config = dict(
    n_layer=13,
    d_model=640,
    n_head=10,
    n_kv_head=10,
    head_dim=64,
    d_mlp=2560,
    vocab_size=21941,
    activation='gelu',
    norm='layernorm',
    norm_place='pre',
    norm_eps=1e-06,
    positions='learned',
    qk_norm=True,
    attn_scale=0.125,
    bias='none',
    tie_embeddings=True,
    parallel_block=False,
    init='normal',
    init_std_qkv=0.0139,
    init_std_o=0.0,
    init_std_up=0.0139,
    init_std_down=0.0,
    optimizer='soap_variant',
    lr=0.00541,
    beta1=0.95,
    beta2=0.99,
    weight_decay=0.051,
    lr_head=0.00539,
    warmup_steps=78,
    schedule='wsd',
    decay_fraction=0.646,
    decay_shape='linear',
    final_lr_fraction=0.0,
    batch_tokens=[131072, 262144, 393216],
    seq_len=1024,
    doc_mask=True,
    train_tokens=623900000,
    steps=2667,
    dataset='wikipedia_en',
)
Each number is 128 + 32 x the weight over the matrix's rms, rounded and kept within 0 to 255. Layers, rows and columns count from 0.

# layer 4 MLP up, 2560x640, rms 0.169, rows 922-974, columns 512-575
[[128  96 155 175 147  85  64 113 111 174 169  94 111 126 121  69 142 123 178 122 105 157 125 153 104 149  78 111 142 135 154 145 124 113 105 144  88 185 119 132  92 107 121 151 124 103  91 107  89 140 156 167 130 154  51 120 130 137 125 123 182  82 146 139]
 [105 118 128 171 142 133 133 129 145 158 141  71 135  62 115 177  97 137 103 165 117 119  87 152  81 133 124 175 159 145 116 106 127 174  92  71 136 145 116  66  87 166 174 121  95 168  81  70 110 168  70 130 131 179 127 104 145 131 181 116 122 110 122 164]
 [112 134  87 116 137 110 135 115  75 127 157 113 133 177 149  75 147 115 158 184  95 162 163 166  85 126 118 130 141 109 117  90 154 117  72 118 157 195  95 160 122 111 155 153 147 124 145  69  96 110 167  59 109 117 127 160 127 130 121 150  69 154 167  77]
 [ 91 157  84  88 170 103  96  78 151 134  89 151 153  92 109 213 201 117 107 153 131 157 168 138 158 125 152  88 102 122  99  93 137  96 140  86 122 148  82  95 110 108 158 236 144 136  87  76  95 129 137 104 133 127 143 113  83 101 135 131 180 146 126 179]
 [177 125 123  88  86 151 151 148 154 184 129 137  98  91 176 105 122 144 140 124 111 159 136 124 152 159 112 139 152  97 131 106 134 182 103 113 116 118 146 118 141 154 117 149 115  84 135 135 140 129 102 141 144 142 155 102  96 110  87 120 144 122 140 113]
 [118 163  70 137 136 110 141  97 104  64 185  90 169 145 119  73  80 169 129 115 136 130  71 118 153 106 128 124 162 165 146  87 123 164 177 132 132 136  54 108 165 127 109 203  78 126 119 169 137 132 151 120 105 164 179 133  81 155 174 161 125 195 135 143]
 [ 65 116 139 141 135 162 158 107 159  90  84 170 133  73 109 108 140 129  83 181 128  43  94 156 111 132 129 143  79 154  82  98 135 172  38 120 123 139 121 100 165 107 159 191 147 142 132 108 124 123 149 153 134 142 160 146 154 106 151 115  39 101 134 131]
 [145 121  87  86  92 123 120 136 127 145 114 105  92 117 164 103 162 158 146 135  92 149 132  93 152 121  71 148 121 132 130 150 113 137  66 129 209 177 146 171 161  99 118  79 106 191 142 122  70 129 157 116 175 158 137 156 234 130 124 139 103  81 168  87]
 [120 149 124 172 104 170 150 176 141 170  93 124 133 117 130  41 107 156  83 107  93 167 108  77  88  93  93 112 137 142  83 112  99 105 149  69 121 162 131 143 119 127 116 130 133 132 101  60 176 108 169 133 125  75 131  75 116  98 159 121 114 170 159  92]
 [160 142 140 133 158 166  74 128  94 134  88 136  69 151 164 153 113 131 102 134  98 144 147 104  75 129  72 110 134 168 110 155  98 158 131 128  67 124  92 149 125  75 150 147  85 109 128 187 154  61 162 205 167 174 208 111 111  88 162 171 108 133 159 108]
 [ 99  94 121 130 174  67 185 102 115  68 143 171 131 129 146 132 103 126 139 138 170 128 132 129 117 117 128 128 142 187 153 128 169 130 129 142 122 113 119 154 130 127 183 218 131  76  58  91  82 159 139 105 159  43 104 119 145 179 142 153 119  95 182 146]
 [ 74 148 136 204 104 153 104 106 148  79 157 170  82 137 129 129 152 156 140 132 147 132 131 100 124 107 140  90 117 141 132  93 121 100 121 128 187 119 127 152 161 100 121 101 127 153 142 129 125 137 131 183 128 113 131  95  98 106 132  92 135 115 121 146]
 [117 116 143 123 146 129 196 138 109 194  50  46 112 135  60 153 125  52 125 147 111 159 158 121 130 137  94  66 162 124 121 148 108 152  85 172 162 142 105  54 184  98  98 149  61 100 145  30 137 116 219 121 146 113 129 194 213  92 140 175  61 157 133 193]
 [159 129 122 135  76 132 100  90  85 115 133  93 117 194 132 121 116 154 125 127 146 119 131 125  81 133 128 148 108 143 175  98 113 137 123 113 113 108  91 181  96 163 121 135 138 141  77 168 133 119 156 178  94 153 130 103 132 113 119 122 130 109 107  94]
 [195 157 131 102 137 138  94 127 127 113 116 108 134 136 154 133 145 117 103  99 172 153  56 143 129 193 149  73 157 147 138 142 140  90 144 134  95 118 146 126 154 116 162 109 108 112 147 100 108 200 117 139 131  87 121  71 140 114 103 142 146 109 118 103]
 [163 145 183 174 112 181 143 134  69 130 134 157 134 196 145 101 202 133 129 166 132  76 162 130 109  98 190 213 178 178  93 105 124 115 141 113 179 166  85 162  86 164  95 120 180 155  68  76 156 177  88  69 119  64 187 122  97 156 132 100 157 129 142  56]
 [128 161 118  65 115 129 176 149  74 141 108 155 140 149 129  89 148 124 143 127 142 100 126  73  73 153 200 112 123 112  91 138 120 126 103 157 159 194 161 149 155 105 163 147 136  66 146 142 129 111 160 150  63 113 115  83 164 139  86 135  95 133 126 177]
 [134 147 198 123 110 138 177 111 109 102 137 146 179 107 147 149 124 135  55  82 129 129 156 143 142 185  43 136 173 151 173 138 157 154 157 178 146  93 121  75 214 117  98  92 123  66 154 104 157 154 117 157 152 143 153 130  66 128 101 126 136  88 111 118]
 [156 123  96 166  88 180 165 180  97 139 125 117  41 123 131 199 171 156  93 137 144  76 116 123  94 181 156 149  88 104  83  64 141 149  91 121  83 198 125 110 141 106  65  94  98  97 113 117 133  99 135  78 140 149 110 123  98 155 149  89 134 146 111 148]
 [118 153  95 151 153 111  78 123  99 190  92 132 161 124 120  89 144 110 122 114  95 128 177  98 156 132 112 156 105 120 101 133 179 114  94 114  81  86 142 114 202  93 111 137 111 142 108 161 129 147 199 141  83 117 158 136 184 109 135 117 123 100 128 179]
 [122 171 112 149 124 161 169 133 118  73  85  86 169 145 132 159  91 146  63 144  70 113 165 137 159 116 143 108 141 135 171 121 136 187 119 159  98 141  81 186 191 121 100 106 148 130 107 120 245 127 178 140 110 152 156 174 156 112 144 122 179 118 141 140]
 [140 179  83 154 105 161 149  87 147 119  88 141 119 120 131 162 139 146 136 119 155  92  81  75  80 171 125 117  36  85  80 141  61 222 125 141 125 156 104  78 136 130 123 118 155 115 169 122 123 172 122 117 137  93  83 115 105 170 126 113 148 119 138 114]
 [151 123 122 124 133  97 161 143 114 140  80 156 106 123 116 110 136 173 154 184  68 169 149  58 140 156  85 162  95 128  96 180  77 139 109 190  86  87 156 109  79 146 110 194 144  94 128 146  33 103  81 158 154  84  54 125 117 147 130  97  42 204 120 135]
 [115 133 162 108 151  95 225 167 161  92 131 136 150  83  87 195  77  56 119 114 194 115 113 126 130 105 143 130 109 103 152 142 162  92 157 126 167 153 141 178  54  41 124 128 123 132 103 145 162  54 125 115 108 137 120 134 134 137  48  89 137 146 115 153]
 [152  87 136 172  64 145  68 120 118 179 123  89  93 102 147 153 111 127 107  66 124 109 144 162 206 158  60 166 114 145 159 150  86 107 128 144 147  85 186 134 105  91 128 203  98 143 176 141  94 200 128 143 186 140 137 191 209 126 118 121 124 142 105 171]
 [147 154  78  98 112 192 149 135 128 152 188 104 148 113 108  74 152 107  96 143 135 122  76  96 127 162  97 123 135 197 109  87 111  88  73 120 157 132 115 125 170  80 101 163  60 140 139 167 128  62 104 112 103 172 159  91 106 121  85 165 107 136 133 136]
 [125 125  69  75  87 123 161  98 150 133 141 158 174 114 152 127 153 132 142 130 157 133  69 147 145 160 130 164 180 102 139 153 160 139  85 138  90  98 148 167 131 199  77 125  51 109  92 160 126 224 104 147 152 115 127 161 137  95 169 111 132 159  73 141]
 [133 121 109  99  82 156 168 164 132 137  99 144  90  44  65  91 102 108 125 146 124 154 111 162 140 117 120 122 110 148 155 160  87 178 106 166 126  73  94 170 132 121 143 116 134  32 106 136 113 147  68 124  79 110 177  84 151 196 108 144 117  94 148 123]
 [ 63 144 132  87 160 148 133  51 173 126 132 125  65 164 135 110 137 148 165 140 129 117 103 152 162 124 159 149 137 180 156 141 134  96  69 114 102 128 147 131 125 170 120 111 151 129 112 156 128 149 161  85  81 142 122 133 135 118 183 192 143 118 202 113]
 [ 87 150 130 141 104 113 132 101 197 164  99 133  86 183 140 158 148 180 165 158  94 132 109 120 168 102 173  96 136 112 172 128 193 182 114 133 147 108 154 196 167 109 138 134 147 136 104 161 138 128 139 120 103 203 163 183 143 106 143 189 136 175  56 155]
 [101 102 160 157 139 133 123 114 113 127  88 171 120 134  78 107  78 142 118  95 102 151 127 117 134 173 150  73 174  73 119 137  91 109 119 145 149  92 153 149 147 121 148 139 110 114 182 137 129 114 142 131  52  64  81  81  87 128  98 130 139 100 149 154]
 [113 216  94 119 178 143  91 147 127 106 119  44 111  92 112 135  88  46 118 139 115  98 151  67 105 161 154 111  94 126 114 135  64 106 103 131  91 106 104  99 136  58 150 127  98 146 132 166  81  88 133 136  79 126  49  86 172 136 101 110 194 126 147 158]
 [147 163 114 108  46 162 111 112  65 116 116 107 147 150 157 139 178 151 117 174  83 127 184 159 145 147 153 147 170  63 164 100 103 112 129  78 127 118 228  78  97 136 214 151  94 119 127 115 116 126  98  86 150 118 116 133 133 123 112 147 150 121 169 121]
 [160 142 135 132 138  68 150 130 205 190  74 129 123 160 109 189  84 221  91 121 150 178 153 186 167  83 109 139  78  58 161 100 159  92 157 190 176 116  63  43  74  55  97 144  52  47 111 143 109  95 212 187 131  97 111  97 171 162 113  86 142 106 181 172]
 [ 89 194 172 164 139 170 182 124  93  98 148  94 135 234 134 133 139  99 171 164  80 150  95 120  98 151 158 139 110 114 124  54 119  99 126 149 140 167 128 115 105 165 130 126  86 133 172 162 153 141  99 156 106 157 142 129  23 124 140 158 187  55 114  91]
 [ 97 142 118 163 111 110 164 141 127 124 124 117 111 166  89  70 173 110  75 145 142  98  99 111 100 140  98 120 115 125 119 119 121 191 105 120 166 119 110 126 136 110 117 135 151 102 104 118 167 172 165 170 139 176 154  80 131 121 135 201 150 122 138 146]
 [145  91 118 114 103  90 112 101  88  75 135 182 165  88 134 165 129  93 122 183 176  63  81 137 124 202 140 119 182 116  92 117 119 126 171 176 177 164  84  99  85 113 193 131 105 128 160 143 122 111 150  80  91 113 110  91 166 121 174 107 177 133 134 174]
 [ 79 123 147  93  89 154  85 166 116 140 147 106 150  78  83 114 141 165 136 119  79 121  72 126 124 147 214 114 113 112 122 112 137 110 131 144 128 146 140 125 116 142 138 125 137 118 155  85  43 167 125 168 130 150  84 135  82 162 148 155 109 108 154 116]
 [166 103  94  98  97 117 184  96  97 137  99 126 154 100 115 113 133  91 128 103 139  76 122 128 170 114  89 133  92  81 146 113 146  87 191 154 119 178 177 138 181 195 117 101 109 145 111 111 126 137  93 119 172  99 115 138 118 154 143  81 134 145 138 117]
 [150 158  88 184 166  96 154 140 133 146 109 173 125 194 102 173 134 114 112  98 127  84 147  92 190 156 120 100 126 119 106 143 141 140 189 137 138 152 167  73 148 117 103 166  74 136  98 147 122 140 112  92 186 140 113  79 155 145 125 143  97 104 125 152]
 [106 134 144  68 136 127  89 144 130 196 175 185 143 120 121  70 182  76 133 116 106 109 142 169 123 120 121 102 111 112  89 126 122 110 133 131 140 140 154 143 116 115  83 142 119  71 130 100 177 168  90 156 114 141 108 116 129 121 129 158 100 122  90  68]
 [ 90 108 175 132 137  85 107 121  84  78 160  62 127  99 170 108 119 147 164  88 125  86 118 118 143 108 116  76 166 120 186 121 151 167 144 135 226 102 157 164 159 147 164 121 129 151 157 113  97 144 100 135 135 114 119 116 151 135 123  93 147 122 153 131]
 [138 110 126 121 107 120 161 148 178 188 159 144 156 178 112 169 116 111 168 152 134 139 160 155 106  92 125  96 133 115 110 135 166 105  79 140 147 102 154 101 119 111 163 105 141 107 107 157 115 177 210 171 121  85 138 159  74 134 133 145 158 119 142 142]
 [147 167 135 137 137 125 148 122 115  96 144 113 115 192 125 130 116 174  89 152 110 150 162  80 129  88  97 104 155 140 119 154 182  96 122 173 169 157 161 105 164 130 122 111 109 125 158 212 117 116 140  85 146 157  87 102 125 151 105 164 124 147  98 140]
 [143  85 173 152 145 146  88 124 106 112 113  55 125 124  93 100 189 125 125 110 136 117 119  82 138 105 113 104 162 153 110 100 124 144 124 107 173  70 157  51  98  87  57  93 106 113 173 119 128 129 134 119 165 143 149 160 139 132  72 123 146  96 103 190]
 [ 84  74 168 144   4 120 105 143 130 107 154  91  83 200 131 136 157 136 115 216 136 120  75 136 123 114 179  67  88 148 207 109 128 202 116 183  51 113 121 152  89  19  89 140 111 132 130 198 167 132 132 168  18 147 164 108  88 159  89 121 137 166  93 118]
 [170 137 138 142 129 119 149 138  89 144 145 123 111 199 108 141  96  57  80 175  88 199  91 138 161 119 136 129  88 107 161 122 143 122 106  69  95 156 108 118 102  86 121 144  95 193  92 128  87 117 156 119 137 178  95 111 126 150 146 143 134  93 148 171]
 [139 125 152 171  75 157 174 160 155 144 118 119  95  61 156 146 141 198 127 154 178 174  76 101 144  57 164 107 105 166 146 154  95 145  67 115 131 156 120 107 128 188  80  73 128 128 125 208  59 142 150 124 129  79 137  86 104 113  84 164 116  78 100  85]
 [161 164 121 117  43  85 176 120  94 121 160 160 143 121 205 110 101 148 109 162 129  81 168 109 117 138  98 118  91 129 184 172  81 121 126 195 130  43 188 172 106 120  62 146  96 136 132 195 172 124 116 145 123 103 166 134 101 110 186 192 149 121 111 109]
 [132 131 154 102 130 176  92 130  78  73 143 156 127 143 159 166 196 110  78 156 144 168 150 132 114 151 120 136 140  93 133 172 123 114 141  99 156 159 143 161 156  80 115 185 105 115 170 135 132  91 163 127  81 154 199 136 152 131 124 122 107 117 149 197]
 [195 160 128 131 156 128 122 125 162 168 101 129 129  61 181 162 167 108 130 193 150  95  95 146 124 169 156 116 106 127  96 156 125 130  77  96 119 109  93 113 106 162 136  80 121 153 108 119 174 136 144 171 100 125 146 180 123 125 125 123 167 124 134  98]
 [168 150 110 133 145  86 163 137 141 106 145 108  88 144 204  81 137 203  96 178 155 127 145 134 127 126 132 144 116  97 117 108  95 155 150 155 121 133 121 158 121 102  84 146 147 112 155 192 107 153 131 145 135 131 111 122 138 150 139  98  97 103 168 108]
 [ 54 132 103 170 195  90 152 171 139 146 210 157 173 142 141  87 126 125 129 110 187 127 176  95 197  68 127  77 120  95 208 102 135 131 126 206 120 132 179 106 175 156 121 203 147 147 104 109 103  86 119 134 148 171 199 109 110 110  99  83  48 114 191  84]]
# layer 4 MLP down (transposed), 2560x640, rms 0.165, rows 922-973, columns 512-575
[[111 134 166 209 150 112 121 131 191 145 152 116 102 119 152  98 180 101 156 142 142 156 103 115 128 108  97  72 152 140 180  66 119  76  97 100 138 194 181 112  65 129  91 120 127  83 136 100  89 162 126 173  75 138 142 143  68 136 133  95  91  82 126  66]
 [159 149 125 115 138 159 153 119 135 132  81 109 125 136 157  59 150 220  98  99 143 193 163 136  75 107 120  99 128 137 110  94 164 189 120 167 117 105 108 148 144 156 175 115 115 143 145 165 110  96 117 150 151 101 130  86 128 148 131 120  86 137 117 147]
 [176 108 145  98 151 120 101 167 121  97 122 129 122 103 163  87  92 114  98 129 117 101 119 129 108 113 129 115  97 181 152 190 154 143 107 153 110 122 147 185 151 125  98 103 126 150 108 109 115 102 163 150 112 124 140  94 132 163 110 152 159 119  97 104]
 [ 56 113 147 157 155 106 183 170 121 142  76 155 187 153 160 131 131 128 155 183 151 113 130 164 133 102 120 134 146 143 101 148 121 114 155  95 139 148 128 169 115 115 147 116 122 169 135  76 188 124 126 127 127 139 137 133  50 110 144 129 127 162 163 207]
 [131 178  97 114 139  87 147  81 155 138 184  88  98 100 128 151 139 104  98 122 153 141 115 128 135 111 130 127 115 108 184  97 130 160 116 112  81 167 114 131 151 119 162 141 200 121 181 150  78 115 121 111 147 165 110 149 168 108 140 121 137  78 163 129]
 [160 132 143  73 121 139  94 117  91 160 117 126 132 109 139 120 168 135  98 118 139  97 161  83 128 214 141 129 143 162 200  80 130 142 152 139 188 154 147 225 133 111 131 145  94 108 107 109 159 216 122 133 123 130  69  88 142 116  92 113  38 134 154 117]
 [114 128 117 122 116 115 100 157 145  92 131 171  95 149 205 154 103  91 115 133 171  95 153 122 146 109 162 141 135 126 158 125 150  99 150 131 143 142 137  86 175 197 149 111 136 130  84 125 179 107 141  98 105 147  64 117 160 132 140 155  82 168 160 139]
 [120 171 183 144 216  99 166 158 204 111 194  79  96  50 116 115 183 137 156 154  82 172 177 130 166 108 173 131  71 176 105 140 147 140 132 161 113 119 106  86 110  99 173 119  72 114  42 148 124 168  88 145 157 141 158 122 120 158 144 147  58 182 141 119]
 [ 86  94 114  92 192 100 111 131 103 134 165 131 122 146 196 110 170  80 146  87 124 148 100 104 126  76 127 144 133 211 141 185  83 171  98 132 178 174 107 129 115 122 141 147 125 123  80 130 151 161 143 145 191 131 143  86  84 140 157  93 184 171 133 172]
 [193  52 125 112 145  87 135  79 139 145 114 132 133 159 147 125 136 137 168 189 164 204  81  64  84 176  77 139 127 115 148 150  95  83 114 125 174 105  97 117 164 137  36 100 158 143 157 168 119 183 132 116 155 102  82  88 106 104 169  69 132 182 131 159]
 [149 136 126  88 133 106  96 153 143 156 126 134 146 121  84 140  73 139 112 140 107  74 130 101 117 156  99  96 117 123 123  61  90  91 169 118 150 101 119 103 139 167  88 127 137 135 104 119 129 118 139 171 116 123 182 121 146 108 120  70  86  79 127  89]
 [147 152 177 157 174 142  84  78 114 149 134 214  80 126 144 125 116 117 181 121 157 113  93 116 144 161 152 173 146 140 143  84 123 122 105 140 101 112 148 155 152  80 103 183 123 140  87  99 156 126 131 112 103 126  78 134 124 100 140 149 109  96 137 152]
 [137 183  98 172 175 125 142  58 148 151 109 101 130 153 115 197 117 116  98 112 140 113 165 151 113 167 116  98 127 156 126 153 103 117 178 179 113 105  95 191 138 137 163  94  73 112 197 144 162 143 130 118 139 110 110 139 162 132  97 155 146 100 158 167]
 [137 159 157 142 118  86 111 106  84 135 143 157 104 142 157 102 152 135 150 119 136 141 130  73 143 103 105  68  89 152 122 132 108 140 135 117 145 137 114 128 111 142 157 150  95 104 109 140  49 142 104 110 138 120  93  93 110  95 145 135 103 134 134 130]
 [181 125 125  91  96 108 142 186 156 136 147 105 120 100  97 113 153 107  89 133 174 120 101  88 147 108 159 131 121 113 123 143 129 143 102 151 108 135 109 110 115 114 141  56 187 112 153 163 139 116 116 122 118  98  95  97 121 108  73 135 116 155 154 143]
 [ 91 160  91 144 122 122  92 156  52 132 162 144 117 137 127 122  96  64 134 104  66 143  96  86 131 115 150 135 110  51  99  96 102 196 136 174 145  92 131 201 192 133 127 142 133 156  96 143  86  95 174 100  40 146 176 147 100 108 107 101  74 127  99  96]
 [113 127  50 113 151 152 122 130 113 106 125 115 143  68 155 117 148 116 154 120 108 135 130 112 148 127 119 131  79 131 109  93 150 159 138  91 171 151 156 105  70  77 105 193  70 152  90  91 148  68 133 101 131 162 127 162 117 129 179 105  83 129 108  91]
 [ 54 157 113 150 159  64 113 136 125 160 123  86 129 126 145 141 114 114 150 139 110 180  89 123  77 148 139 147 147 121 185 166  98 116 127 107 175 114 106  91 147 154 114 113 140 106 117 153  58  89 140 109 177 164 153  64 128 119  91  55 167 126 157  99]
 [121  80  86 108 107 116 101  71 126  89 120 136 138 137 122 148 131 107 129 107 144 162 175 124 131 162  71 104 129 109  87 138 118  97 131 141 134 134 161 135 122 108 132 138 187  76 141 155 144 126 124 161 169 101 135 173 124 200 107 115  55 121  62  84]
 [157 161 120 147  88 132 110 132 136 120 109 121  99 120 136 121 137 131 139 188  97 145 122 171 139 113 177 134 173 138 163 150 118 115 145 134 115 105  94 126 123  77 145 121 139 127 149 123  90 147 181 135 128 162  80 162 117 130 118 127 147 123 126 123]
 [173 160 104 140 171 144 135  99 146 153 155 130 106 116  78 183 148 156 151 172 111 139 177 162 183 149  83 133  83  93 124 123 164 175 103 139 143  96  84 143  98 103 163 117 107 104  86  99 124  92 196 119 143 125 109 125 139 130 160  79  97  81  93 130]
 [124 165 127 152 139 172 118 176 105 160 106 135 112 132 112  92  56 112 100 145 166 141 174 129 146 115 113 144 154 172  92 142  86 176 114 145 147 163  75 127 183 141 151  52 125 129  64 151 135 164 123 147 113 140 119 144 141 105 157 168 184 113 125 124]
 [ 82  71 152 108  75 144 170  75 136 112 142  91  68 158 204 104 104 148 178 119 186 138 165 124 119  72  68  86 128 116 150 123 103  47 104 145 140 108 151  78  63 102 143 159 153 119 143 123 132 134 106 165  77 152  90 149 183  97 101 128  49 144 106 136]
 [ 92 200 145 144  96 158  98  98 124 135 122 113 144 107 162 145  99 132 213 111 191 147 128 108 150 147 122 196  80 169 146 113 163  61 144 146 124 142 148 165  64  85 149 144 149  77 141 116 102  86  60 167 126 144 155 199 123 125 127  62  74 215 165 134]
 [115 114 121 173  96 138  78 140 165 185  84 150 121 123 178 131 103 122 130 150  89 103 103 153 111  98  74 148 114 152 196 119 106 167 125 171  64  91 115 142 107 107 101 111 133 131 157 185 115 151 145  90 148 143 167 127 103 146 113  87 130  94 125 170]
 [171 151 102 160 104 115 140 135 130 114 139 136 159  89 156 107 180 146 129 112  98  94 141 140 150 175 166 126 129 167  45 131 114 127 142 113  97 109 118 103 161  92  80 142 151 136 104 122  60 136 114 143 140 185 171  62  79 117 210 150  89 158 136 133]
 [ 69 144 136 134 156 134 109 101 116 135 154 195 140 158 131 123 130 159  91 193 186 135 134  82 137  84 122 187 139  85 110 170 119 126 124  92 151 140 137 105 110 121 106  96 126 132 133 139 119 152 132 127 167  84  84 113 100 198 182 118 139  96  97 158]
 [131  80 173  76 110  77  80 155  97 136  73 164 142 142 107 134 172 105 159  92  83 188  86 121  83 158 191  75 173 133 144 134  91 131 142 121  60 140 150 127  94  97 166 127 188 168 170 158 122 127 122 130  91 123 112 105 155 130 122  77 118 102 122 144]
 [ 56 135  88 117 153 102 170 128 103 132 110 156  60  95 112 139 105 123 136 122 129 174 116  95 118 170 129 162 138 181  68 115 165 103 166 210 149  95 115 152 121 148 161 110 130 143  96 142 165 161 147 122 100  58 109 176  45 124 106  69 121 104 108  82]
 [118 114  65 116 116 148 195 114  79 144  91 116  85  71 126  98 143 142 173 160 157 153  99 178 133  91 171 127 133 139  73 144  85  93 115 146 178 128 141  91 134 196 124 145 113 157 145 227 106 138  59 104 159 174 160 105  94 167  53 153 131 138  92 131]
 [149 122 101 139 111 149 130 129  83  91 130 135 110 130 105  81 135 137 122 154 169  60  99 188  99 141 127  97  91 166  86 144 146 141 126 125 106 147 110 186  93 120 147 176 115 161 147 148 109 126  90 149 116 113 116 126 114 116  73 122 117 114 156 108]
 [ 99 126 128  97 105 119 108  78 151  51 174 156 114 120 141 154 180 132 154 149 106 113 120 132 135 146 117 138  88  84  83 153 158  40 111 190 119 125 149 136 159 151 111 184 178 126  70 162  95  45 147  74 114 145 122 150 109 111 193 174 109 154  82 165]
 [111 170 123 129 100 180 123 100 155 162 113 145 113 205 122 149 114 111 114 149 160  94  95 169  93 151 129 134 153 141 179 162 181 135 186 133  90 137 182 160 191 171 140 159 122 147 157 186 160 142 100  87 103 112 159 119  85 154 148 129 103 182 128 175]
 [127 121  89 101 212 126  96  72 146 142 176  91 146 131 185 147 118 103 157 157 156 127 126  80  92 125 123 133 131 146 118 191 108 114 141  98  92 177 135 131 120 187  99 116 176 114 104 137  91 119  48 130 149 132 158 137 139  86 143  69 171 119 126 103]
 [112 137 103 156 149 135 196  76 104 130 117 178  81 155 177  88 103 160 120 160 132 144 100  92  91 146 110 156 131 132 108 159 149 102  90 129 138 206 140 159 187 119 156 115  92 152 127 123 149  94 174 173  92 116 151  88 144  60 159  45 128  92 141 139]
 [169 115  73 117 110 107 170 139 128 183  75 129  99  91 131 109 103 121 150 126 142  92 146 150 158 155 203 131 153 118 120 175 124 162 106 101 147 154 128 149 158 159  74  71 110  94  85  87 123  81 101 158 117 126 166 133 131 121 136 112 120 134 115 131]
 [129 118 180 139 134 185 150 113 109  26  94 134 117 143 102 173 121 137 157 133  58  84 108 178 151  81 206 112 171 104 104 213 111  57 127 160 146 183 114 116 112  64 126 120 138  48 159 173 130 104 101 110  99 157 134 128 182  94 150 105 183 154 147 177]
 [127 136  94 159 133 100 175 112 140 149 107 145 130 131  99 114 141 118 175 124 126 132  90 141 122 212 137 113 183 163 135  98 144 172 102 117  93 112  83 193 107 159 115 138 166 181  90 113 109 159  88 140 134 139 133 127 126 170  95 131 112 198 161  83]
 [154 204 134 107 110 151 147 149 131 149 151 100 129 111 142 153 145  91 153 148 153 150 114 138  90  84  89 137 172 121 140 157 148 110 134 159 174 166 101 126 151 135 143 106 153 151 125  56  95  96 117 155 157 129 120  91 100 117  90 124 149 135 135 123]
 [169 159 129  85 105 146  88 128 110 159 152  23 117 193 121 119  91 160 113 138 156 152 155 135 148 139 108 129  85 110  72  86 112  85 159 125 169 113 124 165 118  93  46 153 133 164 119 101 118 153 144 116 113 100 150 103 166  83 174 145 177  89 115  67]
 [103 171 190 190 121  94 149 137 120 154 149 126 182 127 107 136 101 111 114 170  96  76 100 145 145 144 131 111 111 111  90  88  79 103  88  96 173  77  89 195 101 150 123  78 137 141  80 131 161 136 130  87 134 133 145  28 133 154 168 103  72  65 127 162]
 [144 153 135 131  83 139 118 128 110 116  84 111 151 106 145 136 123 144 150 157  82  76 130 130 155  82 113  94 126 104  67 135 133  74 103  98 158 181  80  93 126 122 142 137  62 155 113 151 162 207 166 163 161 133 177 116 145  99 119 185 104 138  97 160]
 [115 159 113 139 127  85 182 101 137 120 147 159 139 105 118 112 126  88 133 104  97 123 119 149  92  98  61 144 129  99  93 131 193 101 151 141 111  66 175 121 113 146 121 152  92 151 113  95 132 126 148 166  55 184  98 144 115 142 108 163 145 149 140 102]
 [117 165 171  91  93 151 124 123 130 119 160  96 103 103 100 179 131 224 117 108  97 131 108 136 100 128 107 159 140 145 120 182 132 113 132 162 145 136  99 141 121 129 115 104  95 113  71 102 134 147 159 145 143  93 139 124 102 177 116 128 146 126 130 152]
 [138 167 144 159 147 200  60 125 177 139 141 134 143 113 118 119  83 182  50 157 130 139 124  85  92 151 124  76 151  75 141 132 191 170  90  80 175 111 158 149  89 117 107  57 161 123 142 132 129  26 150 107  98 127 214 112  91 139 145 121 144 133 128 124]
 [120  65 102  81 133 148  92  93 106  46 145 116 156 168 157 120 130  43 187 196  88 143 187 138 136 125 104  72  92 147 108  56 169 160  85 120 140 153 107 131 129 118  76 140 158 101 128 136 134 167 151 177 129 148 189 109  70  85  88 175  99 113  95  26]
 [150 144 141 140  87  98 131 108  99 140 153 151 112 132 142 105 170 105 124  84 166 140 118 116 166 150 119 133 116 104 114 177 138  88 146 124 110 137 102 147 110  91 135 150  93 158 116  86  59 169 153 184  90 112 121 132 143 125  58 113 117 145  71 116]
 [125 112 115 126 118 135 166 115 161  40 151  85 125  60 107 152 127 154 125 222 100 128  94 128 117  75 117 146  94 111 104 118 131 156 124 160  97 147 135 141 129 137 113  65  71 173 123  94 144  84 111 111 133 135  78 106 118 153 115 106  69  93 103 106]
 [121 119 141 167 102 139 117 145 117 166 113 128  97 113 103 108 165 148 122 147 154 110 114 156 142 150 146 103 123 103 161 192 126  34 153 124 108 110 150  89 144 182 105 164  97 138  78 131 139 165  87 112 182 121 123 139 118 177 110 145  79 208  76  89]
 [185 127 133 131  94 156 175 123 174 113  33 193 129 120 110 175 105 154 116 128 124 141 138 149  97  63 151 133 148 118 154  67 156 173 132 188  98 103 197  51  94 130  59 161 149  96 148 115 123 120 150 119 116 135 148 132 138 141 162 166 129 121 119 135]
 [135  86 148 148 126 124 103 118 156 154 112 144 175 112  72 117 169 142 138 137 100  77 152 148 124 131 101 131 134 109 131 145 135  98 100 169 149 126 179 139 122 135 152 153 120 118 130  88 131 172 130 150 172 124 115 146 128  74  94 148  90 140 142 109]
 [119 110 123  95 134  87  76  90 111 131 184 158 136 188 140 191 148 152 172 149 100 163 113 154 148  84 124 101 105  68 115 124 146 134 136 117 112  83 123 119  92 142  78 116 103 117 177 111 134 157 137  80  67 191 133 162 158 159 134 117  92 167 156 136]]